Weights of a small GPT-style language model, trained from scratch on English Wikipedia: LayerNorm before each block, biases.
Each number is 50 + 12 x the weight over its row's rms, rounded and kept within 0 to 99. Layers, rows and columns count from 0. The size before them is the row's rms in percent of the matrix's.

# layer 2 attention key, 192x192, rms 0.0696, rows 100-191, columns 0-63
081:39 57 61 53 57 44 28 32 59 55 35 51 51 48 46 69 46 61 64 59 40 40 43 57 69 51 67 50 87 59 30 71 63 29 31 41 50 71 35 50 56 56 77 56 37 49 57 34 48 53 45 38 59 67 63 45 49 58 55 53 24 58 52 32
091:56 00 26 46 57 48 63 61 50 52 40 44 37 55 50 32 47 41 51 55 43 52 62 41 68 43 42 65 64 61 53 39 39 54 61 55 47 33 53 54 71 50 42 59 56 35 35 55 55 41 63 36 43 15 53 57 30 45 56 43 39 45 66 27
092:64 00 43 46 30 55 34 33 47 42 62 45 58 69 59 45 43 30 51 54 41 56 59 36 60 50 65 46 50 49 56 44 19 72 54 42 60 42 40 65 59 46 52 62 32 53 57 53 55 62 37 50 31 00 46 61 48 42 51 57 61 41 46 39
097:54 00 35 53 61 46 57 49 45 50 45 53 48 43 55 41 49 56 36 51 66 44 58 42 50 45 64 56 33 38 46 51 41 57 53 55 71 58 57 59 54 74 51 44 57 43 45 58 43 30 56 55 40 37 50 50 51 40 44 43 53 41 46 55
092:58 00 26 41 59 52 78 51 44 60 60 44 47 54 41 32 54 45 43 40 38 69 59 39 47 57 56 58 47 50 55 42 54 62 46 53 49 57 48 56 49 41 43 48 56 52 42 51 52 39 51 53 40 00 69 28 57 34 50 38 54 39 57 55
087:64 99 58 43 49 68 67 50 52 22 50 55 45 58 49 45 59 43 62 48 45 71 39 59 47 60 42 61 57 43 51 49 53 52 14 62 56 62 46 71 39 30 34 45 60 61 49 43 52 34 61 42 56 35 59 34 52 45 54 56 49 63 73 58
081:61 83 18 49 39 41 70 35 42 28 39 59 51 35 42 41 45 44 49 51 54 62 42 43 41 48 37 50 37 66 39 56 21 42 60 41 54 55 63 37 36 47 58 49 55 44 47 56 46 54 61 54 49 36 21 38 39 28 45 66 68 45 42 54
097:49 99 64 61 38 35 21 50 52 65 47 57 60 41 54 70 49 38 43 53 60 45 54 34 63 53 55 44 50 63 44 46 52 28 61 35 44 54 32 50 61 72 78 50 44 59 48 49 41 62 43 54 54 69 49 46 48 62 55 54 43 54 42 33
085:53 83 47 62 39 60 46 41 47 53 68 35 60 24 49 65 45 50 47 55 43 71 30 51 42 40 52 51 31 68 30 62 35 33 55 32 40 54 67 52 39 63 64 38 38 41 56 52 36 46 59 61 44 35 15 71 28 42 41 46 66 47 49 41
098:49 99 54 48 40 36 22 50 54 60 46 63 44 40 54 74 41 32 44 47 65 51 43 38 61 45 51 48 48 53 38 40 57 26 61 30 33 67 45 38 48 56 81 50 51 49 49 55 39 65 57 60 57 51 49 42 42 50 45 41 34 51 43 56
091:45 57 79 66 53 52 37 57 51 53 26 50 55 39 48 66 59 71 67 34 55 55 38 69 58 42 48 79 50 47 50 51 58 40 45 67 37 47 43 49 47 44 55 54 44 52 53 38 37 42 49 40 58 99 50 59 39 65 49 50 29 62 51 53
108:50 00 42 38 67 71 79 50 46 46 54 32 45 57 48 35 55 69 60 57 52 49 50 57 38 45 52 56 55 49 50 64 40 65 41 72 60 44 66 58 49 39 24 47 61 54 58 61 64 39 42 41 36 09 48 51 54 46 46 54 48 49 56 53
098:44 00 43 42 56 66 62 46 45 44 42 33 64 36 47 43 51 52 50 54 37 78 42 48 45 40 46 65 52 37 42 48 42 58 28 62 66 43 64 60 63 50 35 41 49 41 55 54 53 39 56 58 49 13 55 60 50 40 68 44 59 34 51 42
097:48 00 33 57 45 60 71 60 52 51 45 39 36 45 48 48 47 66 50 48 47 70 28 62 45 50 54 75 55 48 57 45 39 62 38 68 53 51 47 49 62 44 32 47 43 41 48 55 42 55 65 45 51 78 52 51 46 42 50 47 49 35 62 47
098:27 25 48 35 34 59 43 49 54 57 59 46 50 56 52 42 39 17 41 55 41 61 66 35 55 53 47 48 71 47 55 51 44 45 66 49 50 44 57 62 79 56 61 55 39 58 59 48 68 44 43 55 47 00 56 58 50 51 63 46 47 35 43 53
098:44 13 53 81 42 40 33 47 49 56 35 48 53 43 48 64 60 71 42 52 47 55 28 68 68 53 65 56 31 40 32 59 56 44 52 50 57 43 41 48 72 59 73 57 50 43 53 48 41 48 51 57 54 99 47 57 47 53 52 44 43 66 48 39
076:52 61 53 40 51 54 28 33 60 44 36 60 56 49 51 61 48 35 55 59 69 47 55 50 66 62 61 19 43 65 22 76 41 37 47 26 49 71 46 49 69 55 79 48 29 61 67 42 43 57 35 73 48 17 41 53 51 37 39 46 49 62 51 51
095:44 00 30 44 49 53 66 53 47 36 51 41 50 61 61 29 42 43 39 46 43 45 62 28 66 50 48 58 61 39 63 44 46 61 62 52 56 45 47 52 49 55 42 55 56 50 40 51 61 62 45 46 41 00 64 49 54 39 48 55 55 34 69 61
107:60 85 44 45 41 39 66 80 61 51 52 48 43 54 52 63 39 65 50 48 74 58 29 66 40 54 50 61 38 46 55 42 63 60 52 58 31 54 28 47 34 51 38 38 48 64 55 52 18 59 53 44 46 90 50 30 70 52 50 55 54 48 53 81
079:51 25 42 33 43 65 53 59 42 51 55 51 42 46 43 40 51 27 37 50 48 41 67 17 31 37 57 51 65 45 66 35 37 53 58 48 45 60 52 45 53 45 45 55 55 43 30 50 61 34 53 61 34 00 56 65 59 41 44 52 68 39 49 29
101:32 64 40 25 68 67 70 53 50 61 76 51 44 53 49 39 45 33 39 52 55 37 62 23 25 31 52 60 56 50 48 50 37 52 52 53 49 60 58 41 45 62 41 46 66 53 46 52 51 39 59 42 38 00 61 39 55 39 39 54 63 34 47 49
068:46 28 40 64 36 46 58 23 59 33 36 49 60 56 67 62 41 55 53 56 47 40 57 50 53 63 44 42 41 51 51 55 57 29 72 44 58 47 35 61 27 59 50 43 41 72 64 50 42 74 46 32 55 31 28 42 37 32 49 56 44 50 26 38
095:65 00 38 36 73 45 73 61 48 50 52 31 48 59 39 43 54 54 41 44 36 40 48 51 39 56 44 55 69 40 62 48 51 73 26 72 71 51 44 52 38 32 33 52 49 40 50 54 54 34 54 41 43 54 66 29 72 46 67 52 54 19 51 66
097:45 10 40 31 70 52 81 48 41 47 67 45 48 64 47 31 44 51 47 53 48 59 62 42 39 48 60 55 43 47 58 59 34 56 52 52 57 44 57 53 45 39 44 49 64 54 50 52 66 39 55 43 33 00 47 50 53 31 48 51 63 21 53 56
098:50 35 75 71 40 48 31 35 48 65 28 42 59 49 44 67 55 51 51 64 35 66 39 58 72 60 47 49 73 58 32 61 56 45 46 48 52 37 49 60 83 52 67 63 40 48 57 47 64 52 41 56 59 91 42 66 33 71 54 39 33 65 43 23
086:37 92 73 28 33 39 29 30 55 55 49 50 56 43 58 61 48 47 60 57 43 57 33 76 69 70 65 62 42 56 59 62 37 48 45 55 49 42 48 48 55 46 60 56 34 55 64 55 51 62 45 58 66 95 45 46 38 45 54 52 38 52 41 24
087:58 00 46 62 42 44 36 65 46 53 44 39 53 37 60 59 57 55 60 36 43 40 39 56 55 63 45 47 65 49 52 54 40 37 28 64 56 39 35 52 59 63 58 56 44 48 56 43 51 60 53 52 44 84 62 51 43 67 52 44 43 44 58 48
092:37 00 42 42 44 58 55 44 46 39 49 48 52 76 51 39 48 47 40 49 38 38 53 47 50 49 53 67 61 49 58 48 27 55 34 63 52 47 59 61 54 46 49 42 49 53 59 53 62 52 56 42 40 31 50 53 45 49 53 56 45 42 53 41
074:51 99 50 37 44 53 35 50 56 42 56 63 61 46 52 61 49 38 49 40 71 62 63 32 50 57 41 38 56 41 46 59 51 35 38 32 39 62 57 47 44 37 62 38 45 50 58 46 59 48 46 47 57 00 46 62 48 56 51 53 41 48 56 56
083:64 99 52 40 35 49 57 57 42 64 31 42 50 52 53 59 42 57 49 56 68 37 60 50 49 47 63 51 53 50 49 60 62 48 53 38 24 51 47 44 42 65 62 46 43 65 61 44 35 44 53 53 54 88 57 57 54 59 40 44 37 58 42 51
094:54 00 44 47 62 65 63 47 47 48 62 44 48 51 46 28 61 58 55 53 42 52 58 54 42 57 37 46 47 48 50 53 42 61 52 50 65 50 55 54 53 53 41 49 50 52 54 58 60 47 38 42 51 07 53 50 49 54 47 53 58 48 51 52
068:65 38 51 68 25 42 27 62 70 45 32 59 67 49 53 59 44 54 65 51 42 43 35 58 53 68 45 63 75 76 63 40 38 34 44 53 38 38 45 59 47 44 60 65 34 47 49 59 50 49 50 44 39 99 57 57 54 60 51 51 45 68 60 44
088:44 12 44 44 55 54 46 48 62 45 56 53 64 54 50 36 54 31 48 37 42 53 70 39 52 49 42 58 49 53 41 41 46 53 55 68 59 55 58 62 48 49 48 38 57 43 45 58 78 49 38 63 38 00 43 56 56 41 49 50 63 40 44 53
078:53 54 55 71 52 30 35 66 45 51 31 60 66 43 39 47 53 76 51 47 62 44 22 70 54 59 55 49 45 44 50 60 68 44 43 51 46 37 44 54 57 59 44 53 39 39 57 53 38 53 60 53 63 99 61 54 57 61 51 40 37 64 49 58
087:76 76 55 55 39 49 41 60 46 55 33 56 46 51 53 81 58 58 42 46 52 47 40 59 51 48 53 65 57 60 47 65 54 38 38 33 31 52 39 42 29 56 59 47 41 56 64 35 33 51 62 45 49 99 50 48 49 64 49 56 46 62 51 49
085:43 65 48 39 46 49 64 39 68 51 48 60 52 39 35 46 48 26 49 51 32 61 44 31 43 40 45 18 56 61 57 53 46 49 55 41 46 43 61 48 49 50 67 55 39 44 45 51 68 44 61 42 42 00 52 57 46 43 43 38 54 58 56 39
089:69 84 71 62 40 44 38 48 47 30 37 58 60 52 40 63 49 62 48 48 53 49 30 60 51 60 46 46 43 54 48 47 64 32 32 40 31 58 40 52 41 56 60 47 40 54 54 43 41 47 52 49 54 99 36 52 49 57 51 51 41 64 53 57
078:47 00 37 57 57 59 53 41 50 44 46 39 54 43 62 39 61 54 51 57 39 54 57 46 39 57 30 44 49 46 56 50 37 77 51 71 64 48 54 54 61 42 40 62 54 45 49 49 52 54 31 40 40 23 57 41 62 50 64 53 48 28 59 55
079:69 99 75 34 54 55 40 47 63 54 38 64 52 61 46 77 52 53 47 42 49 40 47 57 53 45 58 44 43 57 45 44 72 53 51 49 27 65 43 55 39 44 60 40 49 63 53 40 42 41 76 45 59 85 49 60 38 60 46 47 35 53 54 46
079:49 88 68 37 64 56 50 46 37 45 61 44 58 35 37 21 61 45 56 53 52 52 65 44 48 53 47 45 28 24 49 44 67 55 71 50 54 60 61 58 31 56 41 42 54 44 51 35 51 28 70 58 57 07 51 52 53 40 55 51 50 56 49 44
083:60 99 67 62 48 54 45 40 54 36 59 50 52 53 67 47 62 49 68 49 55 60 55 57 51 53 46 53 40 43 66 60 61 45 50 40 33 61 55 43 52 48 49 44 36 62 67 45 34 47 61 45 33 76 46 49 46 48 49 47 42 58 38 47
061:50 77 46 89 70 37 40 63 47 54 39 54 48 44 38 31 54 42 51 39 61 43 52 63 49 42 42 38 56 62 23 39 55 32 58 47 43 46 56 48 23 35 38 51 37 20 62 35 55 45 49 53 43 43 47 43 50 52 22 56 58 55 56 56
062:40 56 68 52 52 42 44 60 50 40 54 58 45 71 51 64 46 45 54 53 65 27 45 50 64 58 52 47 38 39 48 52 63 37 49 47 35 60 55 36 49 70 53 58 72 55 50 47 27 51 40 41 66 90 46 54 61 61 39 63 67 76 38 50
084:59 87 58 60 53 49 37 57 67 61 35 57 47 50 50 62 53 64 46 60 56 49 55 50 49 60 50 44 31 45 52 69 44 45 36 25 33 54 42 50 40 37 38 39 29 49 62 46 41 43 53 46 48 99 51 54 51 59 48 39 47 50 41 61
085:42 00 43 62 68 57 57 49 32 46 68 44 45 48 51 35 60 67 66 48 45 48 57 61 47 60 47 37 52 48 52 50 58 67 55 66 66 44 61 65 60 47 37 50 55 48 46 49 53 48 30 50 44 37 55 31 53 41 47 55 66 44 52 53
077:55 99 49 54 61 68 60 54 38 49 56 62 48 51 41 33 61 39 42 57 44 63 60 34 40 74 39 44 25 56 50 38 71 35 36 42 34 58 54 42 49 47 47 47 37 69 54 47 45 40 65 57 51 25 47 47 67 50 55 54 66 47 56 67
076:51 05 57 29 75 50 79 46 61 70 29 30 50 50 43 37 44 39 37 59 43 57 49 42 54 43 63 48 52 34 54 50 44 84 60 70 71 65 66 52 60 48 50 59 38 33 44 46 64 53 69 40 46 12 54 56 64 37 45 32 57 50 51 34
071:53 70 63 60 45 52 57 45 46 30 41 48 53 49 48 45 58 54 53 64 58 35 65 54 45 55 52 63 50 28 63 42 47 48 46 49 39 55 63 57 58 40 41 56 60 52 42 46 48 43 44 45 45 99 36 33 48 60 41 51 49 62 31 59
080:49 00 38 38 62 45 54 38 47 44 59 45 50 44 58 45 54 44 64 59 29 40 51 42 49 52 51 60 45 71 39 49 48 75 60 68 64 33 48 63 55 41 46 44 48 36 34 50 61 36 59 71 43 21 33 49 30 26 49 46 64 43 48 39
088:51 00 43 84 38 47 45 50 51 34 38 45 53 36 56 37 62 60 59 53 41 53 22 63 58 52 52 69 52 35 59 46 41 62 45 71 59 27 58 47 59 41 50 53 58 41 47 67 49 51 52 50 61 99 46 54 36 52 49 50 44 56 51 45
071:51 99 64 42 59 54 38 56 53 47 64 54 34 53 47 51 40 45 45 43 56 45 57 37 44 55 72 37 43 63 45 51 66 46 57 22 31 62 47 40 49 61 44 44 31 50 50 45 43 56 74 48 53 38 41 66 52 55 28 48 42 63 48 58
093:36 01 44 47 61 50 66 52 55 39 70 53 50 47 56 30 48 46 55 55 38 53 60 37 49 50 45 56 49 65 60 51 42 66 54 61 60 45 54 45 51 39 57 49 57 46 44 52 69 58 29 59 36 05 56 51 41 44 55 39 49 49 46 46
079:54 99 47 34 49 47 51 68 63 56 63 46 53 63 61 60 59 43 27 62 67 64 65 30 46 61 49 46 30 46 63 66 42 46 45 37 31 54 47 47 44 61 57 61 56 60 53 62 62 59 54 40 39 42 49 52 54 46 30 52 50 44 45 46
091:31 00 46 56 58 51 54 51 54 41 65 39 44 49 50 29 46 44 55 38 41 59 62 42 45 49 42 54 44 42 59 44 40 53 63 58 46 44 44 56 61 52 41 57 57 53 47 62 61 50 44 50 49 00 52 43 61 48 50 53 54 48 59 55
079:48 60 40 55 60 59 26 44 47 35 64 50 50 55 56 41 56 21 60 48 32 52 72 38 54 42 41 26 56 86 47 60 41 61 58 39 56 40 49 58 45 52 44 51 55 39 49 54 66 48 39 50 40 00 53 49 59 26 45 47 56 45 62 54
064:55 49 63 48 36 48 73 49 55 53 68 48 35 51 57 77 55 78 43 47 45 40 52 44 59 48 61 61 47 57 49 48 68 48 50 50 34 46 53 23 32 54 67 56 57 99 55 47 49 53 63 31 44 71 51 51 38 63 39 63 42 51 45 48
079:47 99 52 23 46 59 62 39 41 54 67 61 45 66 46 56 42 46 35 62 78 45 68 39 41 50 67 46 55 41 55 59 45 43 51 37 44 62 43 32 26 51 65 64 60 65 56 45 55 63 62 72 42 22 58 40 50 34 37 50 43 37 43 50
068:43 00 44 46 48 52 46 63 35 69 26 42 26 40 38 61 43 45 35 41 26 55 45 54 48 55 68 62 67 43 55 55 50 33 66 50 49 59 51 62 63 45 48 34 41 57 49 54 49 60 69 35 53 45 58 74 54 66 56 29 52 68 71 44
080:56 44 48 64 33 55 52 51 61 46 50 59 47 41 52 51 47 67 45 48 44 51 37 68 67 55 47 67 43 44 41 50 51 49 42 68 56 45 43 41 52 52 54 47 50 42 47 48 26 52 47 34 45 99 49 52 42 61 53 51 30 48 53 43
084:74 82 53 52 49 51 37 41 58 50 35 40 62 58 52 69 55 68 50 51 63 44 48 61 45 48 47 49 26 49 51 60 65 37 33 35 34 55 38 37 44 48 46 44 27 36 53 43 31 45 56 48 49 99 41 47 59 62 43 34 33 48 38 57
101:56 00 34 41 55 49 62 48 51 56 65 54 37 55 52 36 59 37 45 56 47 59 60 25 37 53 51 47 53 51 49 43 36 55 63 50 63 47 62 56 62 48 42 58 60 46 43 43 62 41 38 58 41 00 51 55 59 36 50 56 51 31 44 52
089:45 99 61 45 47 49 42 47 58 44 56 63 47 51 49 42 53 33 43 46 49 42 49 29 55 59 41 40 47 50 44 51 63 47 53 35 34 66 47 49 45 48 53 43 48 62 55 46 67 44 53 41 46 46 45 55 53 63 47 42 59 47 57 49
102:55 99 57 59 41 42 44 41 54 49 42 49 49 51 59 56 45 61 48 46 52 45 31 69 59 55 45 58 43 53 47 55 63 30 45 42 50 51 48 43 45 49 48 32 46 43 55 39 48 52 62 45 62 99 41 42 43 49 54 54 50 54 53 51
094:54 00 42 40 53 56 63 58 47 58 51 45 41 57 47 40 41 30 50 61 41 48 67 22 38 40 55 45 55 51 53 46 37 46 52 63 74 53 59 51 57 55 44 55 55 48 46 58 65 48 26 42 45 00 50 54 62 47 56 44 45 45 50 56
091:42 00 40 43 52 56 40 50 70 44 59 51 50 53 49 47 48 35 38 48 44 48 60 36 54 48 57 32 58 59 52 58 44 56 47 47 49 49 55 55 47 49 57 57 48 58 52 55 79 59 49 51 41 00 53 60 47 50 48 59 56 56 50 49
093:45 00 51 69 52 50 46 51 52 50 34 44 49 57 43 66 51 75 52 37 60 46 30 82 62 62 50 73 50 32 51 34 41 48 42 70 69 49 47 48 64 53 41 42 49 42 43 51 54 57 54 46 56 99 42 37 58 64 56 40 42 45 43 60
090:60 99 57 44 47 55 47 58 33 52 50 52 57 41 58 49 51 52 58 58 60 55 68 42 55 50 45 32 62 64 47 61 58 50 66 48 31 44 32 41 51 53 43 56 41 48 53 43 51 49 59 41 46 30 50 48 45 43 45 56 51 57 44 45
095:41 99 50 56 50 50 39 46 69 44 37 63 45 36 54 50 36 42 36 36 57 49 42 41 61 54 45 54 49 43 48 41 77 35 50 29 38 57 52 45 38 43 51 40 52 56 47 40 62 47 58 57 57 84 43 56 50 49 50 49 47 60 65 54
087:48 99 59 54 42 50 46 60 50 59 62 51 56 46 48 53 61 39 34 50 54 48 50 39 50 55 58 38 67 68 59 54 55 43 51 39 34 46 36 59 47 50 58 42 41 57 58 55 60 65 56 52 50 65 59 44 54 46 41 48 74 46 63 40
095:56 00 41 55 52 48 57 45 43 50 23 57 51 51 56 63 54 76 58 44 40 61 31 78 56 45 55 55 54 46 51 49 49 65 44 72 70 25 48 43 61 46 49 49 51 59 34 50 39 57 35 48 52 99 52 37 43 61 54 47 32 44 45 51
096:44 90 56 39 52 51 51 50 51 48 62 57 49 52 41 46 47 30 42 55 56 64 72 16 42 40 54 30 43 53 53 49 44 58 69 37 53 63 49 64 35 68 45 50 49 54 49 48 67 46 45 50 50 00 42 57 47 39 40 49 54 50 43 52
084:75 00 41 50 50 47 54 63 53 64 51 47 41 36 43 36 33 49 47 56 53 54 47 40 44 47 53 54 53 51 41 41 50 65 62 58 57 55 48 55 66 47 54 54 50 43 37 53 48 51 45 50 43 17 52 57 40 46 42 31 55 41 51 56
092:46 99 51 47 57 41 34 47 65 47 59 60 50 56 56 53 46 21 25 40 65 38 51 26 51 60 36 46 46 56 53 37 62 42 47 27 43 64 35 44 41 37 52 46 53 46 47 42 65 53 61 51 45 36 56 53 63 47 56 54 47 57 67 44
083:69 99 66 58 39 45 46 42 40 46 60 58 53 46 53 53 48 60 54 56 52 38 71 57 59 49 45 57 32 25 53 44 65 33 37 52 45 48 46 42 30 37 53 47 52 52 55 50 37 38 73 47 61 97 42 56 50 63 60 58 58 59 51 68
097:49 00 43 38 53 47 68 47 46 51 54 47 44 50 46 39 54 28 46 57 38 53 61 27 40 48 50 50 54 41 51 49 33 58 60 54 61 45 53 58 60 49 43 55 57 46 47 48 57 48 41 45 48 00 51 48 55 43 53 51 52 41 55 53
094:56 99 53 56 50 36 37 55 55 42 39 62 56 36 49 60 50 55 43 45 56 42 34 70 58 52 49 62 35 49 57 54 63 23 48 41 46 57 40 44 42 36 55 47 59 54 56 46 52 55 70 54 52 99 58 44 56 53 46 49 42 53 50 52
063:68 00 50 48 44 24 55 45 46 64 25 53 37 53 60 48 52 64 50 40 54 51 42 66 35 45 53 55 66 62 49 57 43 42 50 65 70 46 49 37 63 45 52 31 40 40 35 54 50 56 23 19 53 54 71 33 23 49 49 36 57 67 39 34
093:50 99 65 57 55 51 46 52 56 50 48 59 46 53 46 69 42 62 54 38 58 38 37 55 54 55 34 42 37 38 45 41 55 37 39 41 43 44 46 50 48 53 48 49 54 42 48 47 34 43 55 47 55 99 48 62 49 54 52 54 52 47 47 60
070:55 00 51 55 28 47 43 42 59 66 41 46 52 52 53 64 63 65 45 45 50 59 49 57 46 47 40 55 51 39 51 49 38 67 36 41 72 47 56 58 67 32 56 25 55 58 32 55 69 45 65 42 47 66 70 56 35 53 80 61 45 55 46 49
098:57 49 62 74 37 52 42 46 43 51 30 56 50 46 43 73 52 78 44 49 46 52 35 78 56 55 48 59 37 43 54 42 55 43 49 51 56 48 50 54 43 49 56 47 47 50 52 40 38 45 69 45 59 99 51 51 41 54 51 53 31 51 44 52
079:48 96 60 25 62 53 59 48 43 52 69 75 54 49 53 60 47 33 40 49 56 50 65 22 42 45 44 34 59 37 47 52 38 45 59 36 24 63 52 45 40 64 53 39 51 54 60 50 61 46 61 66 54 01 46 59 57 44 52 41 33 36 52 60
089:51 99 69 56 38 49 33 52 52 46 51 53 52 50 47 51 58 65 43 41 58 31 52 60 53 47 44 56 30 47 54 60 56 34 40 38 49 62 44 65 44 52 41 55 36 59 48 45 49 57 62 43 51 99 50 55 52 57 50 47 48 55 50 48
090:43 99 69 44 59 61 45 45 47 43 64 54 58 60 51 45 51 28 48 56 53 61 69 31 49 35 53 30 50 54 47 53 53 40 50 36 36 53 36 57 43 50 52 41 49 57 60 41 59 60 63 44 41 16 44 65 52 44 48 44 52 42 44 60
093:55 11 52 29 66 54 67 51 53 54 66 41 40 51 52 43 43 42 42 49 62 49 55 23 53 53 53 51 52 47 59 42 55 51 60 54 71 47 60 60 52 61 39 49 55 47 42 57 65 46 36 39 47 00 51 43 55 33 53 46 46 44 55 42
094:51 00 29 51 56 48 54 46 39 63 37 39 43 50 53 43 53 69 64 50 40 49 32 78 40 39 49 70 57 50 57 46 41 59 51 75 53 33 48 41 60 64 36 52 51 44 51 55 40 55 37 35 50 98 52 46 44 57 55 57 40 47 56 58
090:44 99 60 59 54 52 41 60 61 52 48 59 49 48 50 54 45 40 45 38 58 50 56 44 47 52 52 49 52 56 40 51 54 41 49 40 44 52 38 50 37 35 58 41 51 42 67 43 43 43 71 43 65 78 49 57 59 62 54 41 54 55 45 55
095:51 00 58 56 47 55 68 51 48 54 42 48 48 53 53 43 61 55 71 67 35 56 46 66 46 40 52 50 51 43 36 58 29 65 49 74 64 37 62 57 68 59 47 63 50 53 51 62 40 43 44 44 45 34 54 41 33 47 58 60 45 54 43 44
093:54 99 57 58 39 54 43 59 56 43 49 62 54 47 52 49 47 56 63 49 50 46 50 65 48 37 48 43 33 43 56 56 53 30 48 36 25 49 41 43 57 44 54 50 52 57 50 43 50 46 52 53 53 99 55 58 43 57 58 54 32 67 51 61
097:56 58 52 40 61 55 55 48 34 43 66 49 48 56 48 34 55 23 46 64 54 53 69 23 30 44 63 46 51 66 53 61 43 44 60 42 58 53 53 48 44 50 52 46 48 53 58 51 48 50 42 59 36 00 49 47 60 32 54 53 66 45 44 42
087:53 00 37 39 48 41 54 47 41 48 42 43 62 59 54 43 53 72 59 57 49 45 40 72 47 47 63 59 53 37 50 42 36 66 51 72 67 44 50 66 67 48 48 57 42 44 54 55 25 58 49 40 48 82 47 49 36 42 55 27 42 52 48 61
108:51 00 53 45 54 60 58 47 42 51 66 49 47 58 46 44 50 38 55 55 50 52 63 30 37 52 51 44 58 55 43 57 35 54 57 57 61 47 58 54 56 57 52 57 63 52 47 55 56 50 34 48 45 00 52 41 56 37 50 46 49 52 53 47
098:54 99 49 62 25 44 43 51 37 47 47 51 59 44 42 59 63 61 55 52 62 47 43 71 55 48 54 58 41 55 46 50 53 48 48 46 35 55 40 43 43 54 52 43 51 56 43 50 46 49 71 60 55 99 43 47 52 51 41 49 46 54 35 52